Each number is 128 + 32 x the weight over its row's rms, rounded and kept within 0 to 255. Layers, rows and columns count from 0. Numbers have three digits each. The size before them is the row's rms in percent of the matrix's.

# layer 6 MLP down, 96x384, rms 0.111, rows 34-95, columns 0-191
090:144159122177152096154158134151134118088077105123112112141086107098158161122148118145173084109101127088103099141190134178085157134161133128118142134132084094123114130109101125168151168128126138135125154156127114119092135115104167121139143100074172104103150149128139228129090154113146120109129099182155151151101113105182123077123136142156135090111101154084153165187086071075191136063121151111071131153139122114175109160142167103093124090116158168114138137145173227139095095132149086150128151108137180101164141120133095137165129109108149059103118039134144089114167109154130048121
094:141170141111136044105151158135133147117117187177105115165132059136082111164052145179134115148090074131123102149176121098190094178153159110135063093098130124159100138082181166134171101115155144154130135158099102174130134153145155114105113119114152128127198125102134109205179137113118169152102123141164101111113120189046134124147084127104135144095155140108053111136120159112164102153155098138126115150123172134085149154092161156123095054154165142071150094144099152079155086102113141139132181126090166136088134147121100130100087149140170066105197150122163107176121144106106160119
107:124101106160129133058121110112155089152132081143112133124119191134083128088103112148133110197140105167150164119117201117027124190063145155162112106107097166105145109136085125123108104146166102152148107107129177096128130121192121155093068147114128125123106075155119118084152139055114127160107212104152093170094122149177105094105123145154136117136106134104155113197118041136171127141102124144104096129146164133132130108159122172148142112162055175132084184127161123128149153154113147139137103115188098095201070154133148141150146115111145131119134170061053128096087111124110120090
098:125152110100139192035146147125128092129176133164134171166140137103042091104127081130148135182124127148094082080077156084046148142118128123129161097135105155087131144099111172091131124133073125125112098111066121111132168085175100137098099076111096145134080141131155093107125109087155150104212135112161100180136096182116110115127133183146146158135058125144103092159197097113094138131087130033162158151120072135117106125093106124113150138108073116181083178150104057136215128176125155112127136138119108147125185143120120114163167105152130195103134140117158102131096131090053173128
098:117080148112167154141131156110132158101084126162189165185128117081134155095171137096114180130116091140109173115123108123082163116144110137142069144133123125124125115158096080092099081086155094136200113114111120100101084099096124135093134185104187111082111151085142188184049190111127082117108165105160154166114117151141164159162125095090091145130069146113144171122097064198181155118169135097184190128082083124160087126133156099087086058136114050127162133077139086163138113172074110092171180146162135120178133129108162158140088123097086174143177131118152109131114147107110154116
104:118123107170144071140109122080112150190090179122154146108101141127198109129082162118076147062145101130137111188123123149078097142159137101128096128116138150181127096149125143109063165100105125224158135098111152123123117119110146218075112146144168107121096156125086162092108132143158128133136161106156116110110145090116129157124090104124101122126156074148055153205155148098104159144133117213140115089127180125120147117152133186154052155109111123131153132103082140125136118110181137169101071123193147117130128150149121078119129158169148104131155127186146088173104153171171173135
095:164064144108133088117129160097146070144117092120134167150160110141117100156138131116112068153148104168146127036099122111147150157200114171137098123110045120082148126075115122095203150103133085104128146115107177117055150070153175152129084131147094091207078144140121169127091172173142117096138178168121105090134163089096129132115150131145051143126178111117146140149166136106083162104130124159119148143120150160090162095122162134180124081156107088165157104094077153140159178093082164104164166161179154141157069154122138103143090117211177119117187118180163160116163101096120122156
106:122137111079147081144112115088140153183180136163158148156109176093145113135093117168192158136160108169185096154139086130112145121154103092158137124105088056164110100101114092101178133151117087110168104094155160183110089123123101111137168094120214126137121125135144143153070130119110152063142143132158061141146092147127154143171118207090124125135154172072085148118126131187104126187128175116087138170071120161086190164090103098196095100154111143172168133156113143126148083152165136108088124151187140132114108141147154124098065038117115150138138107112118129101156145108125111133
115:153158117114123153095124104128136175121117180116088139135148129127091101137117128090183110073165169087138084153172080169072141122145077099145154133117104143195084128106105111099091125137202152133194146156101114109047130147099093133169065104116088143140197153163132198164103108156111116099150186073136118166132135124100138127133127171137178072126085184102150112102112107126051091159168141147083124115074180168156119110102106146118154162056154072143120128157129165054191134126116119116167144160145155117138062133100077098112056090145143152089112167114185183111089105154097161126
090:137177109080122116130080146161154143163154111091124151137118149137136175088075160166029121102115080129075121162166093153141104124106117145134158156190084111129131166154146097126136128104115148137157123144118154163140155160138085162166142130107134174126134089146145167128141127091106104072049131152118126157118116085151123138088089162137128133155176169157179157063101134160172128175122189171146146101127131092088121117168154091146139130161157144102133096147122145149178156149183147175074057105135150148103115143121170086160142107107106156115138115145080128129116123160134087122
098:180146118139129188146185069172134083124119155131080078101135094093114189112143102151128121154166120097105143108102133115141108146104150091098190112126112108145146152064155084103145093105149148167087125152150104188126120098110111156113189081090065134088148150174113090136157049087145089120147092084110139021099111162084121187127186115155172104153127134098121184119074162138092125126165186136136126127097155114138079145114135095132113131126150219175168119135108171152131129065165060117146139111080148117141104124132133115147093165121115172040118084175143099184137132143130147160
102:227178105110110120149128094133096120108085127136132129170153081091122114098113061087094041123109097178122155160099130166072111084125135130070147127153138136127087099105146134141166154111141176131139092162149087079113141135123078130162102100166120133095143106107098115107090154155107133122169112132091125145082119125096135137138148167130196148159115126067125151118118118149108075163092120123111123147187165145154131107162115216139126051111120102104125098062116120099121151072128105119099068108114158124154063132187152160104066086162106113107115144185127101165134097166124128132
142:135146094147155122060128100186089088093139101164144140098183126066119159122097157072179146142094086159146113157184098119117125113135145169127168124121153113162076083114149118064108143165132168118125123132122142091109071158114113090105166115131158125125195127139146126088073184127161119091165125132114215148138163092110094120173125134132098122147086164102148167081122120171127138154204126142066171159122098187132132101190161151144126077142156099211104147082172101110095103096130106028108087108078108141148100120124143129115112102078134064140144137124156160112212156169103125103
106:145106137164135131141109082085135140094118132163121076121105134094120142095119165155168118145125111123156077090007113073115092129151159177126092051124136070141161124142129110149191135150140121112065141148127061109117119097132148117138108155136151152131111102096184148148128089140152133158091131122157103146093114088200133123158148136124138090118095105153165122094119180091138129136193096061114102232134094140117137130130114114156100110097075112104094163065135165113130056086078129101141155170125097115161102101121173158142112115173122094107135117092066101088170094072130141154
096:164112164168090105123118122077145149117149146144102102118060163140186127148132092141182097068145108133187102160107156179195200093164186129132111116083146142086086132132127100176095205100178121102090167163062118179065117155148133147093179149129121119122193058130133100144104107110097142160140098191141133110079121177154207138090126131055141157162107149190123137082098082156092130119159110229108133086102141156138102104137128122143158150165109203166142121115121114125087166115051199168097145128150098152150173190168144108144186153103117130157102165129115111123109165123112183104
090:137141110161135118138128149097138091147151170165155166110145159140124145147103137117169127114167176169123177088088147115111168106197186127128149098124109205109160155132113107140127142079128110115160160140115184143123195123104120150138034101196113160128105214124059115111055151125191130151195120102091096143171105115135138071152170180106131144187089159126112061149133133128129065174144174109107146150140178147133149170119093060153088128191102122095132144183149131172157139109107145124099118095135110143208164151157134103143122070151104142106107097170114168122128147109072128127
108:106130130105164121051135117202153142155141094167098045137126078118187194121136162135095107133179170157175151135144136153115172150186108155159144082117116128102080085082142126163154160141070159122094181108046083153113099122086121110164164097155139118173109174130111175171077085197122167120124099148158125143150140184160096079120165184126145094127159156116125086183099130116181100135121173141137133085157147176136097155111138101116033191094121123094152139124152175125153152112132182155119184152146141140147100153120149149161080133106143082115144142151161114141109074103110119094
093:156133102087099161171092162074127165142165059227140093137112112117172143142110163154102148171160128152149167137118124142131118109090096155102090081146140123116118150141171151105089116144087123130122104094146108116155070117112118130122075082109117143166142139112104141087135130080096186143089127135147083133083174201167114118162122153104119148111109160164139082059098163163097119140102112151135138129166118142099150066139185197157117159145157151149083157043166114188158132076143107174055147155114125089141121070130159147092115072137151139140109110165066091147142120108090145126
092:129135091181169099170147123088169081148131085134115127121129165144101081114162110098175077153105131113217103153105181122099178106174087094089102137106148150180102113136127140165081133122144046124114126118102116140079137140102089131150139145102058146151210123174113104149167139143133130127183204065121140087136147106089134133069077156128136158133143147095131129114071132146124146125123096148144115090114156147124173118148119110174155165160126097087184128127066098091176159133168109149164177097125185106159088118133093104142156114093113127136119169105109115074134130171074120167
100:151090145114180134022065157107109087155140087178153098169069117113100159096136181158070109148106087143136137075132110130127099182138081129151128125087156133120143083164128122195139161168138165118089092145144172160131142169097195078110059100109128147124127136119142168095098126158095174107128109146126064115126119162130093079125170137120179106132125150148130115119117132101124082084128102089126155130156104164098160150156153165203132154179145088147159064117118097131112092138093175102111126152132142122156139129064109175128108084100118133105143142182102197059142216178150132174
095:091135139164117149102101122059096110172121169128108134119159124103200146088162110083196142162083127198094112095139085134166109092083188110151156122145126151115189196142093113086145097130135181174146132102088173134100192147095105149185143097193202140081184158136083109138129140118137124136140132109156167106154094143076163140127101187142100152154148120128135104128112165102135156106134152088195148063102137136147072160113105128118162135098142125132072127154134069147153138150184128111166159069116155136177165167188077159131154127076073175164152141131162155119124127105131152117
097:138120092163090178155129185162146109093127135156116168052169179134133090217106089139152163139135160129154117115162182163102127135144098085082110119146106087136128131141134116124130127083139079100076155111154112074130082144129174249125114152130154170123134178103127144087137151121165131080120105125110087162125152060100125112161140137181107075105187128077125117144094144097133097099132151200094104137152136139154147051155062104114195163113136135112123124145119161170118140105189105123130130151160180173132145112061087088159130134188122102119160176095114156112153120125168107142
100:100075202154161144145103140141135098127116036173113106088156114118116150160151119146141169104150116129104056112141084114142148144100084084101127166146057161159118181171147089172166132155126101165113159146121123083022097141168138115125169078077129096146153103121138145085130113131175132100079142128115200182097145092104129130142160094130085128195153119149085153037163147179124097125083070130180100111180174118137109163114105103093117117094146163109105103123115154121114129130112057171123103088098045179103152144144147080096158073147050140122131115182135133087126154152192136133
099:121159120126142142120135118149137146140087092166096121168139178150132131159087078144165124064157206065142136146151171100125112108082138123123114144132127103160179123112124032189077064089131140124179146144094121146175112115127119087061084101109147126112073114166129112148148126121137154126147122121133159093125065126142141111153106123168142107157108141123064060126111177079083161092080163105139076149099146113127086142117162159098094120119067100135121109121187095087127085070130162156125082155140113113136135109112183115149069129169191128067176074103152145097082122129141171114
104:150060100156091142110103168078190137137135149142111102164151087110127112132133147084100151110114070082090134137168086152104188151115138161115163147121100139113113135142093106113123098198109079103138117202162184139139209080165148058180089121174129112171121130113172151118128168170151177162094120172152105119115095173099142089094131149141119153100087092141119133170130081127115120125115139147123110144093065106132154102075154158138114112232098066092138132134106090108126140113119137141160172106151127104139051129183142102138135158186168121153029098129109145053100113125123068160
098:157105117087139175170128181145160182097107130132108113129173180095135099174126147108117145163143108124172113168109115128075135097153149137120141116100120143062143130065085175114114088171146095164124130101148124168042102042138170134144126107149131075082131106097188136136157053107103128141117134136121117127072134148137166166209097100107135181115112144137128120112157096103152199144149160149129061148113171144179072113084086121196105086147151110155142161122109100091153086145093166165106100106087108146131094117062126114146153102129083174116099132110116156052159148066105122077
103:101159133158112098176119107136139089167102091176163122104160093179108181081171139131179070147126158133127080172131124148120142101122119154168161121105068104194125077165156139079144156076145137152141116157128158136103131104137139152188147149142144136164096129184139121178098199125124174165133069146121167156148097052091124160092158109153105095094140049148147146172086147105126082102125168117119128126136129114167167096131128115019116115126085086055138134183160179144087078118158145118137162153120114092160148146128152096139157195130128070150133152101138082094109072186113120151
101:078129171100092147182139177133116076096138159163117081157104106101100197131200087130143154098135120123080148103180133108118099141108142078099095145123153126156141152128089163079188135094092136106115172142086143198169158114156140206079180104129137093158142063058087136150091200127090143151091065215125107157078154134146090143128112132137157142121128095114093108105143103110111166087098064201131085107153109118152125113076138116171137151148085140109153088132147122126119117114116090149127132152121080166113159139059083123171104107175164123070189110113132104119133140141127154085
094:109058129130093144089145106112174132170104116182140119151168142152151091158079153142139080098118135163182111090084133110138153148214102135155100139183126124118102089108145153090141126168126113083081106135154053138133070126117202115158105136178134078152104138110109125126137065117145155076059077127097121124105156159117153116134159144115116122154098129108099077136146168127129157145102149130166159132100106124110160165146157166103097096128130085182175103106116143098058180125101145063094104181203101133112112151156148117073105051161125102159180142123138149140136123149120148138
092:106124167116141127091130055174134156135111081119055178054130147069158160110141093157124158114101133130107138116118114099125067151134163133144121122095139133109161101106185159181101143185177078077163131151093164165154142172212117059122134126128121116242158133087150125131129090147113181124082129080121159173135148132108137157153148133143173117165141141160074140177117163142152082143156078139131071182132171103128105143104117046170127086098125107135130088115123162098161118112146100165171122150116126135132132138163135108164122081171120162126106163142101166125062118068165152170
096:104108138111087081104075107120072075133112146089122162126101153054155173144137121158165170096149197119140119136131149098148079147086168152163119098173173101084163120114159083113128124094139143136113131190122186133106146143135190163157128143204089173112039100116070135055170091109106138180147082123132117146191145161149122164113058098108152038060127141171125092093118154143067097147167145145124133118155073185118073130157140131106097101121151142115105104116141150182104118110104142129153131135160126109104131130123157114111085204168117112098155113110111202123146154120131187101
105:137119128061119214151157139125104139091121126106130156128123126139121099176138098043180135117161184106193154171076151106131128158140143172137123131121160050155114171138082141108043088136144131148120189164143132113108157171098143117166103170167115087112154141115116051162096081124136172104124132164112159111107169153125107145140218090120076114087124136169203037098118137172079097152138151150115140151118073095132116119160113114076144126063115102139155092148108154155141176108142171116157101139109140154127168100047151096132079054138169146098129111083090101178139140098129108106
093:123110149157120143115110124153198094121132153087149077142083122122141103092149131107122117133107116083150096153136155160127128092105102137124140156114122094138127095154099139145098169169129138171102174165187188151067152167105142125190116098179143135079072172160099073102144136160137102097122176100113176100106122112085108092145115050124106072152103117129159144144102172093085146090130116175142070101135072129176151149134149126083129144111135103183201116167120141097122201102189097134079161098173148137130148126080172117088159117125106126110146083164091132129112103140158160200
097:162145126123107179147074086081129095175165088104108144133143135108184151171105072092150117098093129114172142093073102177130104130157098162086108077061135108100100096079159138132140066119163189141135149103188154154164151148124093119113126123119132153101138117163140122140096135133096157171148059194169096165155126150192160109109156183137184103122120129093129134128101102147099124125129121211134121129134168154140179095144155145159120061103121053160119079112160145117114120114074065128104168121104088043153092080116102212145139097107083126177116151176095140137136121108189100166
087:136159143134128162107116110153133166150133084170131117174115126091053061149114159118136154158163070062088123165192072091108091113106151124108113161084068128133107124130131107079159113090151131147132075181118132088157103176175061069112144158121153102122085143114158092112112081052132138105168119088126120151105134065145097163150140102156105070075085090147104181093109124188105107147139173111112100133144093120095113144104152105095122121180151188101086113080080113123122117084130136087120105143134114112151108169140083075127080114062109147114135130168153107159140152172145123127
103:113118123135101112147144220137178111089036156145120098157141144177126136141125093115165153071142142123173100166166155051103191087138153178167154139105101172137117147112122105129160093177079153071141131174126131107155150173174145142109122177182123157133138129106129114134144109126151170109132137116076087134127072113140112137128081125108187138119151175117142083138134155079150126183145072161136118105104068139127147129163105113103146117196129157115091175122134119179150136125068156152209085047112081122120102149115127157121152164145139136095153143135134169152138139154129134119
091:103105100081132135109117140114101179174121171169131156153109116099095147127144154202097139168148115095121120189164148117169160089153135132089090134085120164143099122149151153179099159129158142149086172143119215134122160082125128088172078198148178128142125053099113139150119095103081122205138140107144083177053117110124104135110141111121131124132150171172148130119107078133150111125111186105140136086093112128183149119104162106140162111077179097071143088138123119129090196169102136125120098204103094139158152122139055137149111135048126146144067162165142112097084154223138108072
099:120110160108144114154091107148092134085157141071120092116104133113077090071131150103090122099183128130122124135153104093129114093091128102146140117138159110105175094101138095111173103109163133152160117090134145131193119154126164107078155131127125114114168150094190132149166173111091115139122126160116130110130131122122134158099127069135128143185201136079193120178171131147144114128119152165167153139140033101130139145197086139124198110142131141129176133117067128123101121146109153141103114123121172109163191143122130158086108047094112127091126103120124115104131171148166160136
124:145191123089139085255164185132164168107124118147104119146127164156184091146090131172125156132125134128153132138153107152103148143123096135113116138072156134119073097117139107144185090144102141141117101143094206101209117126206108121173073122118132124172147140111129120100182155130150076166139174113134141145153108130113133113112128118162136107162160143177128103124110110152133103091018123143121149125138153077111150078131111118174134105107111079110169195145112121084170112124126137127134156154111158092107131126121122117149111138139094086113171128127141133147096114135076160141
093:116116160122117134152096103168147151119213088152126118139118113194107209141127156113173149098119117144087132099114091125092116121130084129149095165157141105175125121132113162132144113160104174168159136106168153148041122117113139175105124072098091083111161159131106166113041115133122068113111094162080105111173089065094149166132154187113129092132162123152153139099134097153119094154164119112131089142140124118158121204094160107169085142096138144140136205156127120132161053132136152095162175114119102119126106092121115107170148174188152138109101152192126134152145063146163148132
099:133178103149098109115124153182098065107171111122103154172104155104102116147081163162075143134053143135114150074137160098085076101092147165103139135183112123135122114138172188078132087128070146166174166153100126131137151100096127162149122130138115137127108135128096171125129147140122109098089118105151106124146067080132082100090144166163152074083067120131059137107170121092106087141157141110163111109102113168116105146151145089176086095134172093121059143151133147139115149132127138162112116112133095113108098132129137124165102124147108117133175092176151156175107113117151133118
095:154123114101138129158144099151130141100185169148169132106086069083079149139092133119148142170140126142121114078215149144123085132134121131092133130105058167103043124126129130117121085162096096145111133180146142167139142144091109169125152112096108126082123138152078101090125097126077125101152141143103154145093118165136173122127113065121149114141083134099135188073111163110096126095096136161085134127096201168094123183156134109125167154149110126102161131161168183127144152133094158124087109135138129137150123113210157084105076100099093134096188179184116150165120200159133171170
095:184085103146092120152124170115134154151098138186154150124130170104087120169130077130102113118111110104124144171138139190121088126141082078109074095051131123158118060098146187104135149085113101167171138097116065085103138136124124171102110172142117099109152116134126133170119166137099134168127161174136134137160126119090139156184095104138084051096113168126111159084123168139097139099106079146124122087107158077138141122105150179128116100104175144061128127120100172081119097153164102096200129122115147166120173108065079155132133130076162162107140131086178106083115121147085142187
096:134119146153070174204068174136096095117094161126126121119127142077178135153138146107164135127134165156103069145100095137128137156078116160089108124092167128113178103119135127101132144112075090170088156059114197157114123092062099209111170073099148182100080116073132152107133103093154128078139146200120084100138161139139211102163114140179108138142206101162140140115112109108133123095106146162153153197128127108109154147109177122224120166071106131111093142115118159088148084123135128075117171100173129119083201097102153133144179129163110186150125150114070095123097146138097145128
091:078131115131110154115151122153067143110110090149127190161110128132195121155124138102181110033133101073118121120107125083132128073156145173174157109137144065118126100095100110196171157182156071108054129158148153184185167100154093125154135117107089177116119105099101150100078117103130117133144088116172109129089108094206188127089137147129181101151127096139161157153138176118127102133135102083077113136097074118108128160113129128068117074163154131170138136074104135163090099141092112152171086072117083155137073167123101100120204171131113108142162082117092189120153164162139122118
098:129146133148154127202140113122094072166149128099186119156163090090113182072159136146109126053146107107151107107129079090099154134156128091145158130161134100191119130152110171136122058151070084165118112148131114130164140117153145171154071119105120165203155091138054150137136185224183151151106087124165151107118123132166092096121084119107147097152088119130131121119171147086169126166207059153125132092107133119102131092152156151193111176131145103096131136111127077114144150149136136131133145166136114168121079197102132094127110146126159081051095087088100177059153130131119152089
109:131191150166157098101108153209120137166171118139144106105170090130154094087136100137137120124092092123165072154097123090146088152145114152156178161097132070136129130103128078073205172098126126145166121141124121157165118160108097097104121091115120114161160104145143134148147180100131064109106131106123115172133143141114104170135110142087115144150150133174135149091168170122159111131171039104109135145131135063118082124064128160132165124062152136163147125165111060080133162109154114128146131129105154183129135171106089173156119049144065125177114137136157125115123109093091113110
100:111115121132142140090107071117081133109103107113164141158103092125190135166123147168137152171113090100096127109124163117144081162118118131073212121104121121140126162182145139098128118129088117136131150098113197147145120102075135163158184164134143116135131197179124120120134087136145120121136098081115144107110124116083133154150082147158135183122145091129145156157094173127064196095070131148167150125101154111117077149077136111125165094115207042118172159144094130176177105095125096121140147129171136099104112072124117087208099127138153148088116148138186148130075152168114088198
097:107100161136081135131175048121108118179159108134162134143143047062142142129155145143183100087122079090133092129150189116142041087203148092190152139174114147149139075122141135154128128112110115156144142135213149152138133129130145174115121102141116150094201106158113130033116080132076090161132122123141097142161109158116146144182137170110069221108108143173159089149095118102170191133105158084133145139082106135048089145092137116103205112090203124108119135167116187174177108104123087139131081135123145086088185161113090115078092129146133144133145172091146181163088098140136149108
093:134139131145157088098090076151106148149144090158073176150113183076115140176163136101131131124148131156118104136062142126113105158162111134152084162133182126146150136084094211107156122144128155174112089121140196136155142069104095104111184120192143076135136103097100107148105122124155203158142162110100103049103147174126092185139079087101118139127097182118089117100108106108099213108116060109164146162131184103167156135137201129136178128080165098161119093081114097096088116121102125108102088111154112138085147107168111159168139052122094131115069119127122145110093118145126105150
105:136169104122127075118133099141167167143121095116103116161109149154073075180081124120138079177097171069106179142121123199106151144101111128060135169073151193112057123115115188161161121134214101131179093171121063070097124160180112103175127126133066146123197129121152132123098140120057070139113084121092107116126147126118130139121094185121139118058105153140107172106137124215141138109132103174104119149167153133164124078204145171116102146108126162175121109109143124128137144089083128144135135038064127123138098133120123098084119157162132125172113150133147125141087169152183176129
100:103096106122109071066111064117120183133123078131085184147163197079161089207105132132152179169137115142168129142114142046152146149150154137110026161119157141139101110128186121186115119099118110149127136163064174086079127108125127108157120173133144137173087096106095114163172071114102061148163101123135123114175118069146127151137089177074128074125118096137124137089112103138152232118111081120085109139087117165101150099164169145162156069092103094083061110102117100119099097118122117146173137138165131157117041118182148133121126150113184100167159148113139105158134107137145137070
094:124152130145175128060115170169143158136203149131148098094172072111124087144157139108113107191128110116093128075083121140108128151145127146124076121185144150102148165108140126151146138149121103184102140132133174128065160112119149161206104123130059102128169211143197164113112139103163106117154173145185132129154151131161161092135122064116067112075141116118105116111147172156164125092108127050110077085184100111110076101145191149080127162155157115159113208103168167181129148156132126157075204151130099143091167102086104097124078144100161075125178140152115138138158086084123124119
097:127094117177166171130109118158105118129099179085082143128105133141106149121196085124130164188164162084147156125110134093064172126069145119148092112118120204117146113200099101125209136133139150137136133108124062065184098137089139098143088113123106121127156164097160122183180151160126096125105108087110120142050170148090099101136179075096089057101108126127097107135122144166108086089098145115132109131169136123151095152108129128086156179157148125130112123091148201177050138138120123088110110180162134090089139142190108099088112139120146138078121115127114117166110106078127142091
103:104159111112091167119136119113115181147158156149133116159127166124109145127082158086115155117135118092158088188126131112110165135189131108159113101130163077154137104149130147136206052055101021076152162103118156137137140108100138153123149102122165101222098084125183055159096087110094154115112138106073143142121053123138140143128110137152042135073100098171096092135192124138087130195124102160131167107124175156158102111093124159090110112106159137096085112110119080102146151137129153183131105120108160112149107157127082071101155146150187100157116117135129136139130121138135115112
108:171143107128102119086126099135126157135070132099106147163086166159143109137109136113061094101135095121105143177101179138139188163129140122114096124109149098141097114117104116199084199150144180141135179183134161086146176115129119095160096188133138160051165121159114141141128090159193136119157165085101079128122153145102102130125143136129161086135190143132168181098159106140115146076129224137108143135165114133150147089180140096167092058140101180124110131165063147126129128073149108128123092164107187097142089138127108179157104080099109149148132134094045098094124131113159125183
093:124168105132142128099126095155121134152150136072105097140093177038149114130167166190105141165095157161140137144098176111098173123070153125153180078089128154162116166149130137092132158090152163149177172043099132105061084151100124181148157150128204140123143114153068141150175087144105188152163147080181156128121117161180109151131159069094100109110125144120142148099127127141107097061109117117116125110109135150106118106150136108128140149145160207143125142137179110172113133126145096150093102142111155125106139129070093130093155143078140160132186119107096089186100198226153157171
106:135092109126131095102113113121142136109116194105063144126137170168037113084123122159151155101106188152088181141123109108118143047085179122143154140054108121098121128116121118128165158126151151129173154131124142077109098146108157049096198057144153127137163081114127092100133134179078143156153116145117154108152035109102137110143180157095127161135169144116151104145170121142155062093107110089145105142104086125137198136141114162140159143190110173184144115129125173096195129166143146115098112131131160159146141119170150087112135147136145134037101141107154125076156146096125209111
088:090111119154175137159120142101096168097131191161153048116129155158087077085110172149085088116071146163068105117089126078131131057118106149077107083092124121109176086153149123153102118084134143133127149134142147205191170096098143076141152221177155135156089149163207113106074171150181147137149157114154162119133105095184160107131152115171127115139144119158151145136136143172088080119158145077092144133117074104084119087118124069108099174193132064120160132141174157125128150114118129132131127165130128071161142143127154120154149078116098132157094148122118137065115194073088138185
111:126100143165134102112097029122210168131139075098186166114143132117147120136046088132146124180109123104120123108111116123125096134143161099159081170104055176103131182105120125124080130166121138134141081165139110111090117158150070119192137139064152132136161189103164174105192129094127092127093160110143124155150146106138132123159147163102129132129093132112130099138084178232094077184101148119077124185156143142079150146131152082080121105101127150143081070106166198130140105104178096086130126134107143157119098163173083091124130139068124105124143144058131102142121113094161104110
104:144081123104126161114160110115150108155169135113069113097128127099055056127127114149165166151086125162101165136111190127116077117099141137169118102133183109156144145117091186119146153085090134157110147130134151150202105082103115125162135083159115138095138102096102094162134141107142161104122127108159108095100134174109131080169163151154137126117086082112113095170113128133160105142138153153132127173123045137132168126153158150102141145146166092161197126146148131166139182083144180073124109121112104122081138117050129122113193162123115159146212110121092182109136131106147169117
103:085161162144185117102123151113113144144174085133032134108103164141136139080174122084165132065121122174245115182106113122169195140147157073132126091143124100064168183126137140183122106186133118104115160158128127112090104149065156156101158114113079153106152098120154089169132166172128175134154133124163153148063182142170122116103168136144141111112151124156078144151140098150200140130160146126117181118140145100104161119120105147124138171153140182132104129138133108131066135152109135191067078139138137148080182113120162116112162080141164090101043107144191139116126096085116098114